Each number is 500 + 40 x the weight over its row's rms, rounded and kept within 0 to 999. Layers, rows and columns count from 0. Numbers have three digits each. The size before them is the row's rms in percent of the matrix's.

# layer 7 MLP gate, 320x128, rms 0.0948, rows 252-319, columns 0-127
109:506528567526463541507491522475423461461540444563473503575515562440511557503490494501470501507504498515509509565548396481470486530422514403531452512528428504436475499497500551492500502498477536489498480471457476473509503530518517420503433516495520456569551595479586574439514453532490488542467470571459488492544505493469521526542436498489448439456505520405505503565526489496517524543474
101:541513483493446501541547526445504536484483474394522518539492498514501547517584479505523502516495458572421450553497505467549540525509458468431443517445550487471492546499458488433514564500511448502515442525497469416600434502477492480519508534496573526529453489531580498487442499493537587475585445489487486486455507466525559462483547493462519493544530502494502445525442491391472486535484
098:434464507495479462508526537544441482496448477534510543524508521537479537493499546505508431587531541512536588642475478507506431507515580406540468494441436573486451534505514503458582498537497544459531528531497497457527491438493495502525522558546472473460457512519561481483474565454509534454507507454469508489487461444510497492466549492457496496563508468555512452451424484451482476464435
110:492530480530574450450476473564454459515531420412505473526501498491445488515494573529524457539525419510541446533513496547522551465475497512589502531488465498505433546520518483486462473487481498439562496534594468500549519488448526476578467459511536454496527555555548533433471487490494495515528491490464493528517449550473575498532473455459508542583513405540465475504441585467458501455504
103:535464467568533430487489449467403531520481544479459542511523568536517517480554533537487529476582544487489504512435454434433448554526487515523550463426481508544600506500491485541472513501509426453434498504473546525478518523515504514451543520394500497455580519471564504512446502543487481537480466547537438504485430503518513474542551508501439464488512455432439565491494492500534483558483
105:575531484581496573449516433486528485458510504544503479538486545449501553485483512571541482535499516461470527524424525458495547582470509508489611557492449430455501425472535550555409466448508453517440466479477483495564463469476451524492482432504514536474515536469483521519527519530526462518530464614524476495484471457466474547463523506457504480581469523487517506456484495486501535535410
109:507477434510510510514440548502506464464446502508522525504422488449482569493475512553452475519514510505473467490519441535521498497515498544510517558487483496619476484472445506555423513523550437578453492523536458457462514511491569479444470489537520522476498486500481465547436529530571500503470507492441516524500479502578506535482510480481522513563585610403507496431431491529562581520430
092:426470496552443504547561484514452465464509504463467525515499481502485517470493463539603559545453485519519439534543503548517496461511488532507495500413478429456474430438500542501557510476468452560590586502475468482577508498502499459517472504497460491514500474555524469483488466551540465456476490400539566616507538442490492546523510478494453497451471534485504487570495546447458573495507
093:456427471521521522554506524443498446475566514485531456516546479504573508470463511436522476541526461498468459508509533586570520453512495472521421573583535468521465549476474559561543488527465471489470537463484472548534513523431510460550485472573551440404515444509476517491486476501448541482549470488497516507519495509527408504502528582491553469520533437418533501523509500483424542456540
096:420523473545435493514486476561495499529528532464538483480524501490423545547495533504436446493442462452487457490560503494478501527546549530544447517506541525538528514524544453484449475444479464515504445564514504440461547538519502448507496550475474499581518477430510467517515386482472592530522516457495502452536490530492577537582482605520510467479574529468475478565453508433504554523482
101:514563524591469490507544546477489511448517576539505496441466498440456439483463532526521487512584411515509576543553457467491503488504549524492434514537473449561451535430454484466463503492498458494552549475522505469432532513505615498446515488568469501495459529557445466470517441503526483525482485536554485476550460543472524473486495425503589518485487511547446502485494507491589469444504
105:580462518534485478532516491509530475487474544459516499558425581484502507552552530532479491528517551493522513539515580525474427525451495510494533526536442500471481466489474474580491475545498411422525519517552508515491418534480440597481491461404552489526600497469465491526503466564487432509485467523456464574517511488571513449492503521544516454482522507524431516523469477453528487541416
098:523479498507495470441521494432490482470499517478548526567543583463415440491454524569486469427486485500567571487506443501509524519555527486473496528480486463512491545502505502484412502511415519459545489513455544508450517578400502519470528436544503477514491506462480503506517530539482450456434526512467525540545486490496488468519486494527431597575540608521457442541510494465562565463514
106:523455530501402460488539552492548464499477451517529512446514522501496468508535504505514488516500497542486507469507496485386534569437530439505574487516480467562537488496514422486456506509473419511490505441485446490412539472549498458466549482525568492601451504454524503510573478556500484525503479456607546572520442495570492488404485483504535512529463527534482545481485464546514548473536
106:519469451481483516548514546477499529464483526492460500534496513509582492427484428489588536434577553526489518456513504464500499516496553470462482509538480452518519489493552545565524438585527547510484551541521455485506493463533419449527431489550432496590470519529546490460577532502529510507499512528500478517453459494478507520423433497551427515549451606514529437468507471430498534503450
101:514418556492546517539416493506573455475450496501494462500479464490510445492549511492483509608439451512478466576498528499571473513497540511516508475506544454474457460527531479431501483482506478489477517481465463483483510479427488547435469394453576576458515477507465503500531558515465495493569521474613540513487412538452492578493531464489498489529529418497550546516478539473518533459485
098:535463484572476569476487583566489502549456552467538498531446498475420568463496589529464450565475451448483424575529532537504481458481546457465477465475467513447445428544517491503482503476457431571445554483457543490552507465540521489429511505446500497530517519506539472470540498496532483521535467490516509512505510528540515537461414534408524532559491455454530489551547465509503538494454
106:475539482569423530567491459496492508543537497484503524541425534409443490435436556577472445463451558494559508503496494553507582530526512487479503453487484489530525470481490514436529417502571439561544514577483531515483520469493504557535469497458464438423511581478459442480491506510452501549454550526503470536501499565523519519481452534501540449503500512526510465439528399509509496514474
106:506467544536458501534477491452439447577509537420478551502479497432495450537515493467475519466438496393518484589515593555502506428478530526456591466508501458494453475546531448470460493503506439467532510539497471476496523431514513477502454434493494584514483486446484499479513498550528545561507498430577502494524493523512538428549469543482559543453481510466546596534479505509495551502499
101:528524523498476476555474494563425503455500480471499474529525559476465516537497467509482469467527523451521461541475512524581533525520496448456563454550554473538541529513539599479528457602495443469481443433536561497538481502465502501501490495434471483492553494494548497557529458502528480476499515475481554570460508529498456517572475575486489413421483461408545469487465439487563514550423
095:521485478536563526471445475478479555483540480517446495545537467515446431504497533428523587427484516452478539580446507517560564473479483548523476454465480485465477464496551499516509498480463538535533468464543483459473552454477465478571455504509489476553443494461549574487510418524544477477414464541490501522537438536465495443405541558492528480537507563552565491539458507454500496430471
101:524494497535498451488489400455494562476476475623506503504513542495550588439568477475564491576491491521444502499486511542481503517545473518460550547463450458506514459458417537465514497475470439507488458490514530480506512464484463490515592464494584522556536557482541519544479600502501516449550509547541412584488475528472456471478483524470454462485490478461518546538493498487446508552460
097:516490520504471497506491518485481479511517478473559598530505529518501473482577508486473506445478529583555467484549475535555519524431505481484514562533454518445570479531481507459517567582533452448466553518487462460488439510462443532458507530508535534505463436584480428384439490512415491508462535462525484439480470454472481559505584495468564522531461504456499526507496462440528520499569
103:479525508512519578566475447452477439532452558532545458490492474494497517428464501552596521494471508478542454509480486547515516558449562454458529524463487438518470496513557531464513453505444506508439523471567458496484518488487503420505455488541456552498499482529600469482552529453528528463511513455533530521527483470457558572451467492495453478448542478425534460414497511483572595518456
096:594533512500496478464601483450458466484426558569517576489523469464559508580483474533504473557573494420517508538509493528539506501438478501473515523423432455536486532500497498537469469452494469466491475443448481497456514516571488433516556505475512491537568529514574456530497550489525581511481511509416462564473524469456496516425554472460517489519500536518463509454437509463511477513561
094:471531448469442440475492530546399428525522481471458508587562546488511497530493474469521517628522560469495552488476522505466437476489507558496485517506521467408521509524517476520425547470484522489447524476449541539512537537500431464531506499485561540448523473505525505499514505544498550499494471521495523559526579503446513470506521424450445571486626496464514523524436500504488497438525
101:515517565562449505514501542493503509506532462445520498509471439483465500550541490454530466569438470492482430489512497491470577476548475523532514465469527507489504530462508434481475533511601479517545452533545452565507411472474571439476520491415539581473497533452514528512418524537528534543516605487531567518512513530403536536466466471471476473513520435536473450508417507484505506478539
097:524525480483568426527464465515491470548552477555492454544476545503476520451520458459508496504487475504467474469475488526440542537549516481535520433506497461512465539463495445515485510451518520599537488558529512544467459497411463485447493574543521560485471605470492472425421452533506488502486511575493461460564542507445436514472497466443566502450462486558504591538478537535476439481542
095:532535501560370491541482601451534403442591501511565505495546581491477465482561508520514458461474481505519442432505540445483504509574490518507532502537466450462543524499464539576516541498543475530524476513463426489500481522470518535532504531550513521490458414505493556507499509510553564562539474500490490460455444484471537527464516478497501558477499524507514536491528566425444540542517
104:476453488568453452447547479541496521489534513405475525514523597476509503509491506502539503511451547463478455498519500499481535452552574456581553539468426408492497551547515450516456552538590511471530541477564445478515523462541487538479479517481495505468441493506469459459526480532553512522495474451540540491498519511538549436459466506539403523519507495549499548521494428463444566494411
101:435468514513440452509424444533511479410447515490562451516447477488581586441568555526583545570514505471453516533574402515519430492525506487503544516470481518486516536481544517504525515428536446486587499524529518509440528502507512478520488533510549548482533462527547491467499504469550483532493526482513467560538498536438485535534515436448560489492531512510407460473469541545484486516461
110:495509458471475478491520501559539471434486491482533549442477550454498532505533498507526431501462522477527429492511523537452532449504501483544453459529437479481459528513547491549483549568470526540473546542518443455518469508532504509604511464537473467486494492488484444405414528474454522477536528484457574573520471464462451549583517577431528482547562544427556503554448472460492526545533
102:447512530513498545507569489538406518456548438462461516554474522528532508526547549514517544587496514557511524583550523508488563435503449463443506506456535492438508509532464529485449513527448528492466514469557458524484527486443484481607497436477530513526564426495480493486508529483424576447498480477464554493475408541488533518462568487506475587518507509500476411521488522495529460451496
102:541510503473497542483554508513553450428479552496570477518473468557514560575483463520474449527472435450504490485496490517438431524551429497473520425468431470600562540487489491446503517473541451521546510521377499480500460439552530536519506466447512514507478565460534514488466473499548523495507492457512468429554512504555512487537509472529573559550515454526533419455491541504526525527442
097:496496531472481505514506523453464501492522446446479506513534430537536490565557454583536531516457517475493463560549507452504446489492546523556418542456491541507452495491501584436477561494531464501485536461481448531474521475552447434536456444473564571482531427477486513497532563530486561459532476453531521511479498485537460557505537509517477581533487553503510493446523583404398519516513
104:421482563500588488468555484471503511516495574500496512486515518455504491531511546485533472489521521528470498532539416507548499480553503440508619458518481469474517477523504464476488481466485397494485485485480531517471473525431480570484379520501507564564526544420581481464522546433534483539525509526546518562449419491516436532450462483477478463429469534525510496536497495506549504572499
105:574606471488495503474526491486503473496467494480447558472521456478520468501504479456580514499511392476482563523525472538513471558474467470453549587484525500520536474424512441514553468456498453447565518470484503454507482535557507492468559443539518553483441528527509529472521510423496498553513470422510479556567426553517541446486574540520510585464549506462462489553503501450510508496452
107:558450427520566488507469543484439474535513466449455558473550537468484509495468551549463465554584411475473531513565512392446530556465531515474528487567496502513482455542524501543418455480527438462448502554507506485497498436456488520546460493505430484490486519482491547467535479572486419496425521439448508534482483510527495496535502467490513559542496525602489530526524550464475519538481
099:541447437437480465497522503449444521547492484416504571554545453436489483481577548405556492434509499515534465476515553450496576510515477464535499452534586461468541407436483511483461487438567491518509523454512491537380512427501467543511503510492519471518493518478540467500516497522549518562476480551556483521495576546534457536506526484522542576503499538510484502457490495476456488471514
113:434474492502496512532455533515496492480536524441523464534556444552477448432498485582444576509497470500577535485525599520432492428497464519487504569512489462471419547533458561523489462561514489490501544430512497474564531478492478422514507485450454529459518549521578500508527468530515519453511406422481493506461483574532463520471479556519515446498562487491521430473523502509561505561502
084:528489445474490478488461466458512477545518536510442471462499530475593574443547528453503536529468504549531516453481479467459503538523506476524559444542488503503515499531494500544543493494544428552506514487479475536492492485502528490425561474481477497523589594512525478603550476542459456534547503475506413449500472494519568448499478463472501449468396505452556548489504505591534497587434
105:451496511555532540516461446433450460506498431476511535505443449510529567464505487528508593529465499548464490552568552529487478496460538503553528507481465483464505535475427512497435500491468476528517510495464513540450574467444457532501438463456558528488470509428492578405515518514469431409457420465551529484552530501535523488500536493523482521533501511492506553394543499452433513543505
106:472582495524516534440504512484422510430472475518543510474454443462536459422433537480523491481465498467588563529467515553547580542414516414431560495531490443500440550476525519451479438433546496525479525561524549531526514503476541506459494515443501520534530536544538489448476462474525542517506543498457492511525454505497502594582502524458508417531475453485474530502488452474504472486509
100:442493535483498456501540545527437504498548497566581535479514533535502456610465470555532524526505474524505489510507515457538469533440450501412499563496469421534513435547455521448458498443493474537458484462464457499504485483454497533554502445461496552527472503538517496481554421463531549551608487585507530438562526504498484511508439487557487511470474493448439454579470496498554518503466
094:507544476483395491495492546510463448510559494526510473534486550479500528550544426499541478419490439529454517479527474474447497569568597520500504564485450495637503571563434493500421524554548518500512496512503485509427561448454525475483515571531459454536411471466497478521481478509547491505484445501473495486464514418521567515482476466497509512494499516524511541570467495464515524493486
105:557513450576557491502490505433522480482516499534514463480571498425515547474466477516485517476477537470477478504442449483476463429445527549432473497512437566524452505490564494532484504452558566562483433473599551536478464532543453488485474487417525502537511570444534418486579499486517510495537550507496516537423486464442534519492471490550500449469541461480588480510573523490528479511470
103:448515451503482491522548585485454457464498501542596535562520548499470544529481568514512419545487480520478435552519480524469470534538491444506473507529505417493485444523493526478470503463545473464531443464463495551418531546501560527543497464497511590563547520476531544513546467475502448556423552443505548508532506545459446451465434444513543487522465480517427518512522482499578454452502
108:437569573527444447499512481509435416459513478476580573532546461486478478477502457522473529508534465588493453524516506530440579440478471530530544451547517486467503505430492442489475464487498420458524462533509531538524589459442547505532522459445467501489471481481497508482532466572538543494472515452473557501457468517484499564494495505555478523429561547514513480479531521564553562513433
100:521491497494487511603477490523496490502509429555438470545433507472508449479488504453529497472578528481429539574551482467530502465492525501519503538425506509507490432559514459495488518446489565429521514499531545466490488469486445486511501475491405531457543481495433500475601466439526556493519479505588538502510471500511584522489521510449438451483604457485487485573504470432509568498449
100:519462537570466576508492462521522525502499541477522449516439520480531484518473469488549460500533439516590531495563466416469525495493441413455466494509454457556540422505546511545477488521560401468452490420508578557486476495560508542500481529475559589502537499515528469495440494557517536456468498478442506503467458538500494524493475486538417567534532455494506426515441491529530509482539
099:448447536475489419475453481514474478549431525486492580566464530523399457474494468569532524589480459530496474523537536453499515556505531514481550526421554501565520446528484444496425513558462485483524485561545435508507467464543543446502505486493469478516467485404524538525493469521521463566455462465541511476473498492493533477523460475537560540553521478544513493527468523552515565585441
105:546520515466456583470464524509448506520535544472447512618560506544449512544505457552484480419492551425526528461515486535426500570557510446517456495567451513504581510479503435524454452517517522551483418524520420450560504502489500507502537462477478513534584555536493442462536484540446533480418445525488472510452519501461573495494519529555459524511461491513489474497460538492507464504489
089:461496526500486544520523487563450517500453469469448491541503554585492533501493505529584508529484505530548475564499467544568542514446549498475513486554540541490489584448462462534489415448477553445497502514483586553535513503524533520466450452492527478472476442483498497500474527462436429471520450488474565546487455435445508486480584441507554505508446440529496421439485496482456442450562
100:470479472507432454519498493465469528519468495549544457458418495478535531454538505496524541599542444546577467499473537516517449493483502487428480475571532523459470483410504551565542516540511502462477500550509540466499465511562569511498460498435535621465537460471551500510517476432523526527539502497443507499504489455423443519464529565416500567526467552539492471446497532488478508472552
107:473518561480462463526422474475451486556510457481538478480559491479488455505501471626481515535550440433460483542537484528499454553564489533407608491475430534502468496508462523486512484537499473444528532506529475506551529484455536520474479459490555485430468473518489450504507478548502459484464505532494476444372535496495521561488502521543535521559559514467443522555553565498521454551510
106:525507533513458402493501457559515525552446543440490523532544474500424420431433534534548556537483545379510498487510489523472488470486528456514501500427479534522494590499479513535540506542467433512523491563488461521466528468487509451512489485428455471531578519451520519498532478577510431482488563447499512461438517565443607548544492521487483536496514509494530521489532473487453533533496
105:446564526541537484451450570525515586516565472502487473490538506467521538522512491553480498479520500473486465532517427442482482401555516576570523520492468472523536486525436510467448528538541515532447521481504520479528514489543495530487510455417504471456493511427553558529432494446552505446525487531496414634438511532474540506495514483456467430477512513474452468506543527522580524506467
092:446521497507541460489522487485554536498504532461497518455413551456469522552525505524481443471442468455493486443439554474469509587487516578541464496566472465503454446520509525407492478558478521543529514525469468547503529438448471533488498550441499450464484532626497469495493507535503464547534507495520499459479449584468569566554427507476507451500536472484558513570504532498507556484432
105:454574491517486436519555480502473453503459512579586578510397439485539462527454502497529544438522410526503525505484404536534503470449483495470546561519453485527514520548513501528499533523586442514613476486481546474481512462511425522571452503507477447473459480550446472476535445500532461526495513517503527545553521482476489482474494457516566482447507549493531519452470555469485543522476
093:476485493554441498480486523475451472497519458498568521446516458583556501459460493490467458464554490497434540591432511457531495442484512402473489450409474536431534542540470530500550540473506506481494500493531452530488512477539569553537520590472507510491510486546492500487419488452607558434466498506483508537437481502514473568530519445477496551547492517483491457497473514567438503453456
098:488522452523514516538545526464460510450558468445472577442488438489452559498492522545485531488450458534443482495545504510537473467503502432485574467517478531546427505488480553543562467534551450482505468506488508462506571483497482508499469469498439468511551485416505601491477461470520520510480510508444499517482562497482517461532527569420505569598479458479597530504573496452488467576561
089:472526491492483490474576424503442469480507443523432541548530445499450511466547470554550516487476546564476489508470522437501615513489508577500484562446495545554457489558542497486435468526486506572502501540464422511522528483594507515546532457463507487523553448501507509503471537557478529432464463479540565502452468509494521523513508457430497469466583459515489463509485481402535570484509
095:585455440499551505453527489474540505527460526491534537513439498483508542476514516450510530528513440517525452493546535398521548404521509470520495483517524443547507484429538490478489548465553444515472434518493538437525501394480516525487443450523502524583551523442535505510508492512504579499506543504489419540556478499516497422475516520494513521519500489563433558545598541496521456424524
101:410472545488541472478486477486451458528501515568509513522610528492503477517519486497498510556525454462487513512493459483545535545561495493446496527472435508493479531493518539533525512552490421493500497555472518515475494508558560447488535530500422413486460490465437441532491506493562437526508418527491508517554445469468509583500395531487497518502456536490529585528513630465436536469489
107:485481466489480475580582527518475465466509514519506412540484494468476524550529491480549461477442587485480557501501503505529454480549517498498433537469477515581513529554524501395504536556485474533454479433458431518570466420477538441551573464578466501499522481542524503450528425540535514523526520474439501547511489437494514540500446547517566531469459570489475479515501423464485457506514
109:447541456519508553523454506499524517504466475412500473405542504571500470500494481580530524538526462475461580479533464528432494489529532497435566443500486486576482485450461463516497512497566461478538522507522516505564574500498477524558475453391513584520503497401550489460491492446489485499528521507480550541431479508460502550500505524533455448454463512513443515465523539551536586518446
095:553477524451528521504447427526469511487500536451515527543465559486443482441501545549493436486445523466509520532510531530452576560478480404498468535442518527598476458510450520468524446436478486529513421447521493491529528514514493507471429446521502543535537509476521568508550501576413523501506560504515505483535490518574439443555506562548536431449520543479555509526481554534546475511477
090:461486538468484536475489528457480412530507506487497515558442517539482522539583529456479503511433481486492459519547510443452429519500524470504415508514489481450489435546534598476499561481516472504540553439473460533459559551448577476472523527557559575450507457493509473466475543520510463568524511510579441483478461556480541484409475522511561541540491514583517525495486497523505568462542